Weights of a small GPT-style language model, trained from scratch on English Wikipedia.
Architecture: learned positions, biases.
Each number is 128 + 32 x the weight over the matrix's rms, rounded and kept within 0 to 255. Layers, rows and columns count from 0. Numbers have three digits each.

# down: layer 8 MLP down (transposed), 1536x384, rms 0.0713, rows 694-793, columns 64-127
# up: layer 8 MLP up, 1536x384, rms 0.0677, rows 695-794, columns 64-127
down694:127122168160090184116148141169159117143117167115132124147153120176231134176134090088221127188156119157122128138085103107169092130124156134131044136173163109146164104129134119156148092112113147
up695:087192122122159151109103137097149067153092102119106063108141127115130174115152114100073152108210113096096122141168096149213069127132080201101119193068114231125170179124145096154097073132092156
down695:131131163087143096169130118110114098121184089112200075096115161113087114165155112077056133127097108124169175154173157103121194115132112093194124130101157162166125131156201060132094133155133147
up696:095152102162082149082146186126142174150172129115161124123133186130147104122124104171131115144143133130119166132080126125129142161151045136142134133103150089123100172095148102136140162160104135
down696:152064155146154116099162090161137164113139090126137112092151115130135148119110100099147065136152151145161139090109115153105148124174129133088103109126074183098127165203150198163141111095099127
up697:139092098130160164095215149096146153131139124097122059137077143133157111089121130136133139163156138144097061077075121146081096098106124187209131111034095078156104127111123120170149131134109110
down697:152112126127136134146129160095117157219197131177137126220110132122088196141128097194182098174199152167107139091098132135088172105069124131103133085095133116133115114204157106127151193207184089
up698:127170124139092118101145162082113146084140153130151101192098135133127192149115120152160121167101125140115134147172106124113144091143120149120094091134118126113117105120170109154166133120133101
down698:116113137129115146182140132177113156107101145129139117055222164185111154161106130103150132097100146117110183209143135078208199121159064170094040155132134138166138119100116174128185201138117119
up699:115136088178121101145141113189176115136108138152139082114120129128152057107151146148119175091189152109129105194148107108119101118142144119092149082101070162120108132123145148146089148116151092
down699:155143117105138125128140123136141180123180074127153097118091153135149136210149131197156127137152184107114155130133098115101170123100177179137130158097171176108140082152156155126144162127184175
up700:109205120119148092110089105148164118158136138119129062168147144135129098070112122164103058128083166112181164139142124063185124115098125144147116134121143117136126087144125176152126160122096111
down700:138092168140128131209114116098138112111153124126107134063059113142108113124175101113136108133186176172138166138168107193147146167092130113101131078122114124081150195121140144183144137087116143
up701:124154153151154106126178134091122114188111177104226125135130175126132113085054166102140107160104123173115145143100154152145106109128146130131106177139125152141130133139167129095115159104111152
down701:088126080100101121161157029148119123108119080138104141125165174114137140052104168111118168131123191089111112136131108090122184117133153063124235144184136136110098100112131157141158148136168144
up702:155104150143153092153116053129106173121127132118106120094111092255131156108058134098185179108157166087088132126244080121103080109120132096124166139164125195174117157145057225188153072151105080
down702:179126176160181123173161071147142189189114212249151142103163079137130227143059218090135188132154196133055066155204121187158138146140147075150203196129113183207087167154142123156184165157157131
up703:138081090105152132149101208148137082046145073171135100177104157134149129108154112169138164127114117203161154139132123133125170141129109175143088109180167144133155091145200128155157161102099155
down703:160146146151085213223153110142123133135086115090144156101205063168182109067201141131125165150128111137112106103130122091094229143140117120182110116130166150153165135172157135167139127090126093
up704:138171136147133107126130160110178123112140068104149104084121100110121147169096131140145127130141156092145122147099118148092178135130139146101121128132106150133123106153115137107187144157089136
down704:138127087135123172136132119142106100141096133138075155182130158140102126174152147117145120164150133134113162127133126148174135167116138136173152097072131144135098072150154130121096122087146191
up705:087123180123191111162146144152147142137149129123137087195131111135189116104093132114194167163121135120164092126168145120106104104196131194150115145215173104124098137089182076136133114123116116
down705:084103142149141107137140114114126146147083196183129168058124162133109109108130141066087131155099159103185095170078154106180121163124114071099159133089117145107125120072184157134115127138082163
up706:093103152152131118135108157153098099128122098077141131148136032150145124166166129126113126108121141084133108105110137148164107117098051132151103102102131133112128123145107154161141149104143123
down706:114146096110157119172101149176129230118142135156173067175185165151156135158138198170155117122099135059181189146132160215099166217186104174146223167167148156128174163095162122178100111127126189
up707:146169150079137097063147089207181129107117160142174087160089085113157096102103113092203093114173167138155055136140102114100139086157154198194096115120152109118129172108089171143147169124057155
down707:084148168185094127129120129159181204127153187158126116126123171160105206176180162178182064061137130147090155101137134178178163153139107109107136143136134138088141095097150158102110106168186121
up708:114124118131115150145113144105116176126160034144103111106071159137035119107139192103132128076138154175133106113107175088143137139168127157210110112144109162167106154110130124166150137112158185
down708:150157135100111148168099099098124140174166203080204166121099134116166129131150154126054141085096157200120099105171126121122132114180095140142175167068167143166095158131157120143113182121151120
up709:100099129120155134134169055119091140165092159153138098171110098078141091135088137095094205144117077100103104076155134138158080131108160131149103083155173157081090154169177062172216099161101118
down709:147194134109186092145206089164173176159072177119117113115161144124097190082153093150121089107066129108153173106153107150098125112162071084155095083095124150165161080153089105124117089145198154
up710:157063182094160149098193097104143138089098122143073095124071066162138143096153141168165094184096118154134122156111108107143131082114138153156195164152066099131131166106111139137102087147142150
down710:140106097147120090125118115112170169103150112079100081176101143141120101134161111115069135116132190123141142099103055096107129121143152134096115168068127150172096209103153160154107131140104145
up711:039099111103142125139187105138133173165064141101137129169115114133088104106122156157128117133195092207101145118078089076145116097155138138126103097124153151114115181124131104097176141106080078
down711:175114130170184169117115125146164107128163146147157146124112112166147141097095139099184142122071171115167061132111147132093090160041102136123136113111115134109133133160171108124114108157127121
up712:163124125117094098141125126127139122095128121092099153123130079159193127099104131145196113086140138059136096107202151145123094107150141144109101131155162090195088176138090114163158116140160169
down712:152109133142159138037188126103111125071145135217105167161155140148165101106142129134146095183128139137178086081089186169161108048093110185167173045136102085119123097099176143175145087114120144
up713:147181101128171181138127153126156055175108070088159061148094098121133119158122090156139151088207174158138165115121133110087135206106166120103131163075091121112099068142158137120103117150098156
down713:111123101104162104255138074146140124174146155153096129063130096157143132080140167179108112084089103140108103121071174182101135059142101138133168167153143218131136094106146134170073092189138106
up714:169161036097123125091081118097128150102123070113082112149115091125158136116119092120179183100138209140159114164232184166132129120152095178131129134101125167150125161131188091120146116192162091
down714:147075181030209173101189147110141127082197136123103116077134123144095132115125168109109141174169179148141144052094179085136156148128158134128209134124139135129153188146092176111202163145135114
up715:186153092181167113143152136138143097121114071128142175077133144089135135145126145195125123178075088097131060180104170110109125095124187153130154105114115103118138079210158146104183160185091128
down715:155119115094099140140099121134131114137135158107103136163094092188124164062089089142089143135204133116137155174160130139100151162160135103103154202124183110126114181088119138142108155161123176
up716:121164151155174012147168140184126086174115114069157146165144090179124098128066149122130188149127114132087110136185172114109131145075125135087124065149141123099132146099147145144152117105060038
down716:132098136115142135126170164179112142169147139138158114185089153112118172092131099168108124158139148120093137111148119194118117116091132122197158092146162155111176143121127090129057073143178135
up717:137107153147154173159154134105145153155193116130113141165210120136150083112051107171159188139158169121160147144138069121119133110137102139149145114138157119187127133123166130177166113102147113
down717:120133161155149123147161156139115118153128106109126170092186116126107142166125168101088098136081096120126100139078134143117138171146080067092148133154076097109146115128137153083146126174141180
up718:108082174117134122076119138158179078161120090192132118128146100088099172117153137075073153121150153148119147138136164071158139079115105073159126164092128069076096124148057169035185143139169124
down718:109168075151181141083166132126114116227065141146125110154185149146104142097080224138137113198124117138118138111167153137089132198113122102118154132084139092092124122156143113181155179131120086
up719:109147150137135136141158142129131172114156120141140163137141110116157134161158139080166165139074105187085127139183086134146138136138133171163119076155172123094136130146114108124079092126107148
down719:145202131127141121062122117129102125152108110145156160071140098186144101136069129118131149145123131100087103080134143107122126127168086104138120195100099120106154104117170115127117179141106111
up720:168156108155108131117142130123169173084080142147129126118098070126132068111105123084090136111155111118154130103172153119117141168114099120117179115144152109083155112097146115153106157153170129
down720:072097080099196178126181172105105091103104107158075151136132167123082105102112153158087124135112164136071153078104108107092131100151108072073170135095117129157151156127097140136191117148096161
up721:103174138108095124165131095102074077109101129134037099166112115148101117148098138137144114152084154114146124148086103123076109103124156122207164108150142146102208128046074126125084150153173107
down721:183106129119136137173097153122148187121100164111216154122134130138109105129170137139091204105157162142133093150095088148146170159190100103115181163107140117071190169107144076166167092145135132
up722:071119153168155140116140149149116157122134179086129112116127079058109143125090169185089095116156083098118112128103096154136078148148161100153165154117174133129152171158101115106138187153061121
down722:163039117169111099165092140122141094088123083105128071132161135142133184154139138088201150107122097147105144118132156092118100090111157094167149145092116109146090133103078133100148124126063131
up723:069167159142157097090149079153181231127101129121106119129148152139099110142115085159134177124162144130096139179104174093141162099128135114097107091152171077115089085138149081146149129120096177
down723:142109146096126113120104204148117125099147176150125122121123150120187172167079124106157111183108128173128146111164153172133117158152093155107135133134126176147149102148204151147121139193161118
up724:130131127109138108108127189123172143097144162129113113162086147147143116120163086122137213107129138166079163169160116080134115110127130148081121131103092112124147103107073161115150129151143164
down724:096120103122140125187180174169154094122103109120110075130121164107145093076119121050117117125180170165166118133143135161153102178079181165138149123072148075106106182128150101094137120118095165
up725:122105111127116081118146172037161163156124138150158119171110065118109142149092131135082128136152151103203082116132085088158099106167193107154099177096208148155169151137148077155103164121124128
down725:134054124113140073186218195134087160153096160130152203184148172067173130079176143153080127140114123130111139129106094143097119236121141151177165199058132137068158097110134131098161093161126072
up726:128160058178175094066196180135054112102196126143156063150183116117109148110107150187071130156107159088171074094171124126156077091156094102100127146096114119156092133157164157134107109120131115
down726:181106108117188171188152164147134093165138151157220156090155145151080131159077105199108175177119112138154139132124146158078183148138170122130163157180098162162153114179173205204069123161084190
up727:132138115084136174153070132091152121142105129141163120123133122132148079117137132084047158134150129081134189125110168120137093130094160112136123131157156165158116099113130132105164138181094135
down727:122138099134155153112115125153156154133173074129112066119144148144145102134106119150121148103125174114163135155119094130102112127110172182140107096187127150165113137142113122126127143175123174
up728:136124172113119124087146122081133151101128193132108066154141129062113109131086190042108122128123137130084141070082148144133108099106127142159105100074139173084102081105089138126124122118106106
down728:146126156145131170128074141170119132123198185178125163147180136162144093087067154133084165154106138108088176141123121114111165140125115131116088150106085117173141148144100118186146088101165103
up729:081099142184135119168058100110104126150090151068142189106105120170107129140142145046095157072128188102136091167120120127118144133151075168061141091168086108161158111087133066106143138137117181
down729:203144159138140146173173126104126170068158182129162160134137125144096112179095134156095133140238143149200216073092090101146123119048146194109126198154155117128146127136170118182152167227089131
up730:105068115146147118109117148106122128166104117119177139166210121062101120087096130126123095119129164163103172148168121134162124116067171139154161174116100158125112160115106216098070181137152136
down730:148180163144116178151095135135141104121074104147152103104150170183106122154156147119166159128122159172094076178158118102141157090187132098119159161137148131197176169101125086136106144166133148
up731:114078075148149118079105127065161112191164162160100157148157133133165106125169100170180156164098147161119108114150171120120091147151123138162150112115144105125152133119135116085139145091080137
down731:110120140177146070138148137088174133075149087142158090152121167149165111125133138100098126123126169093127056121117085151136134099076113127116117131133100162141154099135098124133080055148080133
up732:167126181102101068075131129123160116133156139107139079148116196128125160070115132140093081169122116107113155169160138139078097064093105121085126091086077153114153124121123149103195122180116111
down732:066146126084177121140097117114100162093151078127076096146198125176161126075122106122128092098157107123113115108062143139133178136144121101167082094097173122105150101120154083120147096092076162
up733:127054108159112111086123094117110105115140112087140142162143115160142092113182168124161076137134132153116099123105168161115139108107099163080109118119150093117116114166124101140179147116129110
down733:126179096150143149191096119150156140144121172131039128131098151114193146194124109094165116117113153083146154075114136111127131131089085093147173101095142135085110135113117132168124118119136073
up734:095060109147081113123118105143134123156075160175191086140110103117126143132126147084093147142146116141111151143147155088120139106133118120123109137083129146108059099141192092123131104130169102
down734:155123132150126162106086097150147154150149078115062119050134015136164131129086164120145113156155170111128148135087137064103142172157114171091151140199098159140121104116112167083084181122149088
up735:123107129145133171139193132156085155208014112094118105091096144127155084136128072099129139153100142080129122126117130106147090147101177151151189174139141185153112128096101114081142150164154127
down735:107139118116158142150128129153102127103131169172179115181049165046100096155108122134123133149160150115147121170107093108080101096120190164138212105066180127071114090153134092140081050121134129
up736:156163112144169124138156189136116126177163104151091116157118144108112093167151063100108072143118121128135100129164129103124159083217092124145113035151127148168111050170193133143130108129161138
down736:100080158128145103064143136093173080150114155126128145126103172152166086161108094174152132195144143122082137109147142181168148145129140132171199144165107106169093167100098137112109149099103132
up737:125123141119159062137120102108111108084081145089143141069102096092152119123162120110130151125152158148094119164157140112114141112128150136069099098164127162157087111115104126182133120135175117
down737:138127109137103174163158117121089095100120083142153129162124238139133146173109131160146110104116087137133139190145102104124088169094134060124077099093053134117120135115143141131087138096127128
up738:120134079159113090066096081169126129128108097087130149046124121103146117078108109184095075110107167087133147145116161128126066073141153166184112094132151141151131170122095159120180155150131145
down738:123107115161116143085090175153203146169105094145093120110190120145137107105115125169143138120117210110097104152126159126169183164084136119182134137120111135112142103162141123106127143090138111
up739:089127122112081199115078129066126163123103101073181138069159128133066092084097121161125101200143107077157121167136070083112081099149101137096168180097083129094098121119165153152113117088137157
down739:166073093153127088119165142130131076066111127142157126091124145131130129156149157119081104139165090154153147130140136149082111157098153136122207156132133147198146146118172078103130178150125091
up740:141106153162106163146158138180100148161103100138123083144129090143152159108106133106105100075113142128160109132130139073108120107090107063126076131078134117152126098106163147138133125080129178
down740:104121124177128137072144101070121130077105110129179189112130127138095076222141127147150167120183171141114152122163124166110142141138161141134182125158142195161147125134129120153139144116137112
up741:133094164083101148130162147182174102162188150129175067165185159151112164105152074182140210165129117143122155090139138088115128130094186119162141116141099128108141086096197140158109086119124197
down741:159201095124117113128125121141173192139113106181177072134147123166150167163137102173153130161159093075118159119058123139101145140160116107215221118106168119178136143153175066128098133108110121
up742:132104143151156106082190187167122089070132139158086134104166117122153116124153060117137130107132101138176108112101101122079111079127151142148134092090121162153168127131065123174139148147062122
down742:107118134136130162123054126119128101111103098129082070124065174134115172069135138124164139139105179156117147159160157134070102162129144151111180107193129126094123131191185139069107118179200143
up743:151173138130083093133120122110178158121151125133098112116073164135097173076163129145118162118081115089152140108163117157120126132143125126098170079172129114111082119133112141165057114156076137
down743:120113175164202112100095153174126090137131120103114129065171133088098100097142142102144081167120142139123117156155154212170147158123137157183168122151133122192147053129150094170100154082106180
up744:175135099123086141160154141155157111159172131106154176105102151116124101108210083113135129105090117128130149144110105133154141073089147057164101181099078119127128153147056115158130121105085072
down744:154149164091095122099119150169121155111154121170138131127106123131125141153083101138144110094128121138084115128119117143153080149118084091105154129151168093161111104137159107160126167127161110
up745:156167079173139133104180174146069125134164097105103063224143146173172092071134092151188084107128106187157093173097112125097118104072132113122174094110149108148066144131094071109162142127152150
down745:147099137088110171094110115139166171087121157075137152128195092157123140147124148137162155097096146100125108199167160118198075138134142153122177108119127161159111131213165078170184112170070137
up746:135183083101163132113099136157147062112148167111144133192106076126120104106142126090139149126125138145131154120126109151094178096106185157139152143141095121143182160140124140102048119120143145
down746:060078133103158105072115156081127168134144133155151133139110163140100130083153122087113103125125173073157171163068098147132126204124142153165091066109106129163139127193155130116151098103166127
up747:115143117143133096094160108173135138170112130123074160113122062174118111107098166114136150175156075160160141120048197196103100120103143157139119125153076129103119150133064187139134161088103137
down747:099114130153137137116099156157132098114124101131105109092075212158109144104157156091100166149115119124148142114180121159157113145159080171144097136116126157118073135063123130182059152128129158
up748:123153085149085086066165066074085140102152125188101118127111097078132110153100118157172129113108112125101180168117167133122132089117143133091118137112148166061147146156151143099073153062141103
down748:074093164127152171135147148180165125132078133098117158116180202183133155125159125120122135140129117116180164129100142094127126144102137111147106127154134178181197130154111165193093128112108125
up749:169140134130095110179139154094097113140138130120078106103157121158150121153159072089106180190132199072129148120151176165130150137199138132162121214115151126134166164141151087100115147185156103
down749:166077154111120125156149161129178119124195156162150139164089176177130140136103112153136128135164124175147154128139130124129145151128138126143108127142116140079096128115138176097155115081081137
up750:149147157117152122137214119122157122182145172146106179125099056151086108117047065095102179116143199103117097118112129177144134089075120136192126117128148108109118151100150077150167132180097069
down750:112170192128141153205132197153133111068162169160166202152101103174137174133155068079106139106132144115097151180083150092126078138116116128166141125105144173116152159094078071108131106142160165
up751:127105115115103094133120048102092131140137127153054182135135105191114139104080074144097170106097119082041146163173135096131161101146142108123110142100144091100095057152148119119084090114123114
down751:190144149164125163186124198167177116116101118141114138137103150105130149117100141173127084124159110126080109086107143163159135136113122122143094094132115106164155091130107138178105155135130117
up752:099127110181139106125108119155166096101141134057142113115084130121132141138104079154197161137093153111134166113108111207183144119139149102185086110077143072111114153127174088148105137156137189
down752:117112126188129176132139134147139130167124100132147145153128115164169145135116157148107099137159145156103080144104088079144138218042139126100197136151206199106142161095188105145105164200133126
up753:158060185150152099152124129113078117093062070164129103119176190110186100087163065122171156129185098174136125091169066194147152126099124116150138169141102239144170120115160077156115102124144171
down753:133103171086138136125083038152096132144109119166167153088104152136156119144130124129147164129101126195052149168154070121082140144115110125150118124176177133125115131150113108124147101123121063
up754:064094146129122105145130076097119123123168064077115130160099178110112167136122127128125137087136144114139136135120179148187151112114161179191100105141106185125141117159149130148174126144115162
down754:093104139133078099116093095158141067103180177109114142099173096199121095126207153083133111134128094132140144156119129106155165160109117090154112123160190100138109142155090136132102136133134123
up755:136088148108131141085113142109061154145083129148146099134124099136074135106052149157099142090153058150127171146149129073128112045116124110168089114101075163119147086143103172113101094104152136
down755:080113166116111139172114165139122181107117132119115147147149119130109119136137151078138108193075121117058149133083115117148132123187170136144142143103128110140150117101096182177139086141116080
up756:140118180193182126115123093101131138164110139140099087101150151087137160128132081124122106108076090139180158118196181148117170153111148109124148200067123102117130094179115131118189144098127096
down756:103118129148127107177144164163153154128150148139126167133093113091126157133128129131165089115133131125130152144085115106151173139050107124083160148173111142100140126131156159154106110133138120
up757:108102132161111082153144145164100097172156138158131198089130088115121127090100088147111144175103048137101131158159119109077095093115118096139121103122121140137112142122139102154140070161184141
down757:160155130172121076154150161185149160103132130084077118130094135150177100155131106113075104136153127085089091120104100175126153157132099158205150114120152170116084117096117147123112152095132124
up758:087128142127135141142116103143099108171077121092146129144146144140142158137094167183175174094142163137079120104173118097154131059178158092134099077123135108116085124136215118144141149102167078
down758:080139159109165197127119150118116196061107131207233096126111127140166091085156064085142081102150086089093100144140092127149103117127120111076125065063147164144138124120141119100141132153108134
up759:183203083139089127149100169113112102108193127125131164117114122149148098140153109141148157151154164131079057098160146104109105062142101171146115137070127171156174153165169097181118120080143136
down759:162104107122089144133094107173150154080145138117126173091204165140184155074118133128119089074177106094137164111149164125145126098086166105120120156187150112165180172112137174139147087153123255
up760:194110093073217026080206135138141149071125058155118056192151100119155177154011122124160152176170165184106114145134128188165093140191154150099104108124144104170095145091090176105131079142159191
down760:132111137217172112208128107129111207061211104094163137109127149107122139153169200178154109118162149133128182158125093073184197178171139158203185195121152149145118129071100118215122164151164133
up761:105174137135117134135101128114130124068194123092110137151102103114177143111118109162073124145093066171130084118102142162073137154104165184219121162106150123165131162135179116089180151119120106
down761:136125149087148150141084145184105126154121161169108122109102156158150141134186114117107151187124173118149108170094103143088086135128172139136124104179091094117141159114166170150105118144151118
up762:078121133129149136134148144150188120123139101100097136151075120063174119128137119126192199120150105122164157101092151151092133134100189167094147155109167113122118102158129104110149156081214094
down762:113138161116122103092097128211151153159147140141136127141154151155119124096123141110094143161090116144166079134120128197130132106132116182097133089174126128155100144109106094144158161079105129
up763:110179120146095126152131142144101121152152046154177142084080089186168136084149121141162090101122114091169143126079127067161100122120107127135092070184068152141179121150108144145105084113131113
down763:133067151061081105121100130145088175135142082113126167116136157111117156090124088145126090157148129146108156107154094144168127151131085128126145130117086161112155096126166114095115118094091080
up764:176148145110185148083132123143138130148115100150206083121087144139114136070102052078120115102169101146084105125111107050142103199118199155127164100104060084104135200172126130148083116135155113
down764:135122092119155107169138180075083143131087127134099167128170116110128150084151148141101170115155119175112112119111121115059119165166118160139186071143093134077098143094109143148130132135105175
up765:139107117078112155123171133085076054105117112124097156109125070119109112127143084151149153211155138141131119114130090120093176072192133108108105140112158131112198098145132094172153095076087052
down765:134133175098145047153078118131108152142115109121158161123127179071178215158088126141122131120107075183163147154078117171150151136176168148185144075146101123149093136117164139107160141135117076
up766:141140075161194172141123145096213121140200094067097090177090105073072112181080123142138076150133188153128122156151156136119123158143112090196118073145102110164114134108135154111206162038192169
down766:185079058144157142107150100140166130103176134090140085053165150099174128094109156156101100207097165116121112184143139152202154131115122090195192054145162129151125148082088189129138154149136090
up767:091145121195075117104112120125119146120173103138062141150096119115126114123103146157129082147130125111097141147115105118104156127162131096175133133144143089117124102092069162128134162138129142
down767:159100122092130168172125115131138115175148177143139131093125089100130123096137136127082170110154151140148121134141132107137138134109184158101161124110169134175119124161139131109151106132088104
up768:140091106136081158117140139135159102150135128135208169116111059116086167138057111153118186126095133055103120110173106140142116123127089155157100126153133159164192138206175121167159125147108118
down768:164139122107112114154141102133079113169115091144098113130075144162117196174149200170110180143106136122100137163093126157090165162169090101141222058198162192152106144095077183142127122112097180
up769:162068149158188081121144111141092161102137162198060104165148103101107168110084147152122139151125098136100069141080103125136141118117141117161169070194159176149157140093150100163168089108117126
down769:099165118150154139198165088148144120077121117120095137133150198103191149166110121113152126067062143117119133075146126094123113175134159106128067096184169176196110134168117141145170125136082141
up770:180153132157121148092137150129129161105111163173156095207109183153119070148144127056113189111132123157182081080145133131145127124127109133148190065110151194176154077131163186132115133169123166
down770:146129151117173166105182141153111174140122170143124133110136137132174203110138032077146152094089171184130125141134150134052174141144145158096096106123180065144124109143143166139104077133095132
up771:163095157156162125109093142104132106160123160113112147092141133176094115128120176124115092158175080114141142121047115115151163106167181153117080098148136120129129106105168080103128204115168112
down771:065111149116076160145174105125098182105085163125112152124167053104121085115141169158121117171080117122134113080130110156110163091124134133119110144061193103125125141088141161130142088186129129
up772:107122169170134093131179115115095081111033076181155155176108108170090157154115143049127072126126139142131091110107130077117097110201153113108154057145064145135130176146207120201135137111087153
down772:073171170097129149141135125131172119184149115089122145136110143144176149164158138164076173122155143158092112142120144164204135165144074058157121153089164124114093114147107159094160148104175134
up773:111099079142192154091202181100156153139130115094138149075138112114145143071124158137153098093099069120172077113084150106123115081074185064114158120108133143112091147139178119135156151129153141
down773:128164119096167179122089131107082087086140185148086173116091141151159162105162123165116138109200121110113118104144167077134154130138135133118186091147099123202067148154098154105156131162082104
up774:130111103125140148108128099065165176130159146137056113198104103125107131144150152118121115125124192122162101134118144105128091068109163111123128187124151109153134163100126119129144153142116114
down774:097084111097185166079130155137083113135131124146166171070118104170180115113174096189112111140136166133111161053090152159205107133084141180141163136168144136075091156165191150190106074172134131
up775:167074101183171129122097097118147149098135148095086100193130141083155105149122086127160098136111122137108035093134142070121145106148129146205185117098166121138116124193089186112134064152193170
down775:109149131123082176129079102114137148098167112194207199158080135123165123079118119113136127120078114148163152152156105125072121159192098148105097088105082096186176146121087167127129121100157144
up776:176144121090087068077131153134135103201124109185110139125090157045176119125126050057081166201159137135170106146095108088055146113108120102171120163143060085119136100198143161185147076142113131
down776:163143159112149101120115122196168082144213118152115103134141087136121175097139131117134080118141160157105144153123173099125125202147124114103132194082121112130158189164120095125124168088161119
up777:119121074097145099120125133099145133130089113167049124175084144138134117147171134137074117121093147175109076115087143140128099175108141108154147152137154161130160115111122138070131106134165122
down777:151131166094136154170163164204108162168144117090136112080152169114157132169149173125115139068190108172071211175213133156174123098133088090120171110151144161135158156141150158188151119118147185
up778:145142201180132088012161118144159083182141152120189112149155131087113161110151096163121154108069147115125102092102158116194166127143194083102167132133144133132129139136113113161121121170101094
down778:158117119142103141119129143145077190081156105114095176145113151143161145154167115115160066185200074125096177121156169140068121102129084141118116152128121148104163110138124117127113147104080127
up779:166151178106157134133156128121164107164144093113152103118122152142126101125133117162169084156122174111117098150130139128123109122155180168146170149127116128180122125116160089171144161159133172
down779:154138110190115110117079171142101153137093057158126087140151129121169166169102048109115150119120117191120084138101149154165141140143109103097126133127101123156159148117128175131112113125174153
up780:109058099136150077156155176115163204144167113164102133063057123107109144136187063062101124066102057107134107119170141215149147151113138168160147132141127114137109173134110104175141187126111132
down780:136209229105123084141146091163172120132140167151158157100150196107081127169121232091128150141136132118112159181153122109158179108103131220091094161130093178154153145187190155165159196122108126
up781:140083111109144144112105079144161115126128056146131158113164150111144142148114109133072122152124100149087177148148142146123117112067120097088123113049138095120089088171112142087095135169146157
down781:157138145035091188161079112092128087122105090191062095156118114144149142020175114086153139167107111130149112118156154079119108230164105121193153135127145143094178114115153109193148194146150150
up782:150099118102158159117166164169153149187148078102103144179179091124111121130102094189114130138170125131138160135141124106149105106179059115183105113138188088123153116116120118113149102147116118
down782:109066167122166111137082159147165170160190159190094115108138128165106159122108165156098154081132166097128214109169186174123122105148137137116170160106150193127090161107114086149140167135153180
up783:167131129145135102061155144133127169120136082173160168125169093067099108100195088128120156217109096128156077171208078083159128124157104132131114087103121134156120089143099122131123199055143115
down783:122151159045130092185159111147123082083131096120130169153134121093141134203161129082128109087094161108188097138121153166129132092094195145113221128147106106134124171130150113152154147123097116
up784:128143111121073122070119140086164127081124145159096099179107083135124036159115125198107114193152176105112155115109129140086067098134099134127142170144183146050072128142112138134128142130150149
down784:129110096119117138095096132192196177087147247233178153138189119137170121129140139137114163163130207124142138119132120122125167113180152127152222140175104149105090187203098110138095092148171150
up785:105037130110102095102191126151152125142108176136072100102105102101116131089102107130170221123137098094127115102166166093096129119142139110128149135110100115126180156079087143109134097151118164
down785:149174154146179160107126164177130103183151151138149137093144177094179153166101161173082141140093149081141145146148105127128117129149109135121138117138166166151093160141247117130165089139160156
up786:139126136125126101080106127092107081102140102131140141128118135112135114096138065075119133163077092151184148099146158176128088147103129087148131115167222125141152115162081130095096129117131111
down786:080118107121136146127096094150186139147157102151116062169142127095172122109172171156180110098137144171170144116146087128141121111124131141144137144148116161133103124117138150146131160137125205
up787:174167108117176134138094086095175162168153112099100104213124119121106144105125176119136151132183145080179141114072126050161131092152132117097126078058165127150162167138166117133127102113179146
down787:172143218112155142134160111112109162144144147158101146122110160118131096098145150125091141148108184137172153138196118114154166127138165132153079137111123162145161222100103115150148154183166134
up788:129124109117135136169086103117076135133085111178137115125136139214110082058160144141108167095182118130099139162092132104147108079144128155117193186115171085076161110057152160116104198097167176
down788:152140143146062153188124096163086141096130129160155110122067129124142080203105187120048120128106060154178129072131129101120077093076143122074106138126112119084123110148102109120116121111120052
up789:145143185119134074132066108146137149110087114114131107157160107133128105096119120114081179122159102109172148100184114111191102068123151112090099170076108114094099158147093138130136145098145154
down789:062128117152168108144153081148097193146162130159098128111114129138158156144168143130158116130147099166099170122094200153152205193096098109145116119139066175142150152158134104112161094178100144
up790:121127085163088145146160126059083107104044074173117089157149036092115128131113142021164063118135139127173064124126105102123131126130136135151085108201079165120123116118129158146114112115122143
down790:191127105112192124196143128143127197133125130115167102130157167100161145158180118144104075082177159131102123170136152125150096160179092133088173152143159137076132167085097126097150119139147134
up791:115116133135126119113125131129097137145093101103128114066062115127136106087095140102178126160124140084134139084152126139169142137104154106060157100130056176130200132134076124126143083163113056
down791:135123135128152151140075129124061121178154145103119072164089085125128150084140090179154138106109122136144178105147136132133132133120118162145143127158176128134101155162083152078130093164111122
up792:135167099150148116180133123129172106111103157166096060052174070128143114073162170135137238148159078117122197166098150068109101125112108130181127093113166153114117123158101089110133100180062157
down792:215164213116130113134100186137118143150108119100104163105154163162153128081110135078143183143177188133163098090127128064091179126136176120177145120104116210153136150131178202144140114102107137
up793:123184170152132096123089117022078183130117114142104178122078115135154137086108116147097116118152114133120152182090122075146123130187160175129090112102117147120185140206112128156155089143117166
down793:167166136072118113143117130175165184123176139090153134147124128154118080125102126168134134144109107137125089083143142085119107112112145151086178147116166126196163115097134161143040171179147069
up794:122160095133128129147149123108144103113096163165133098092103112141106103089137093110120142054102126107157127105070174111142168161076130151112141107111124093143181149167114164143141142109162066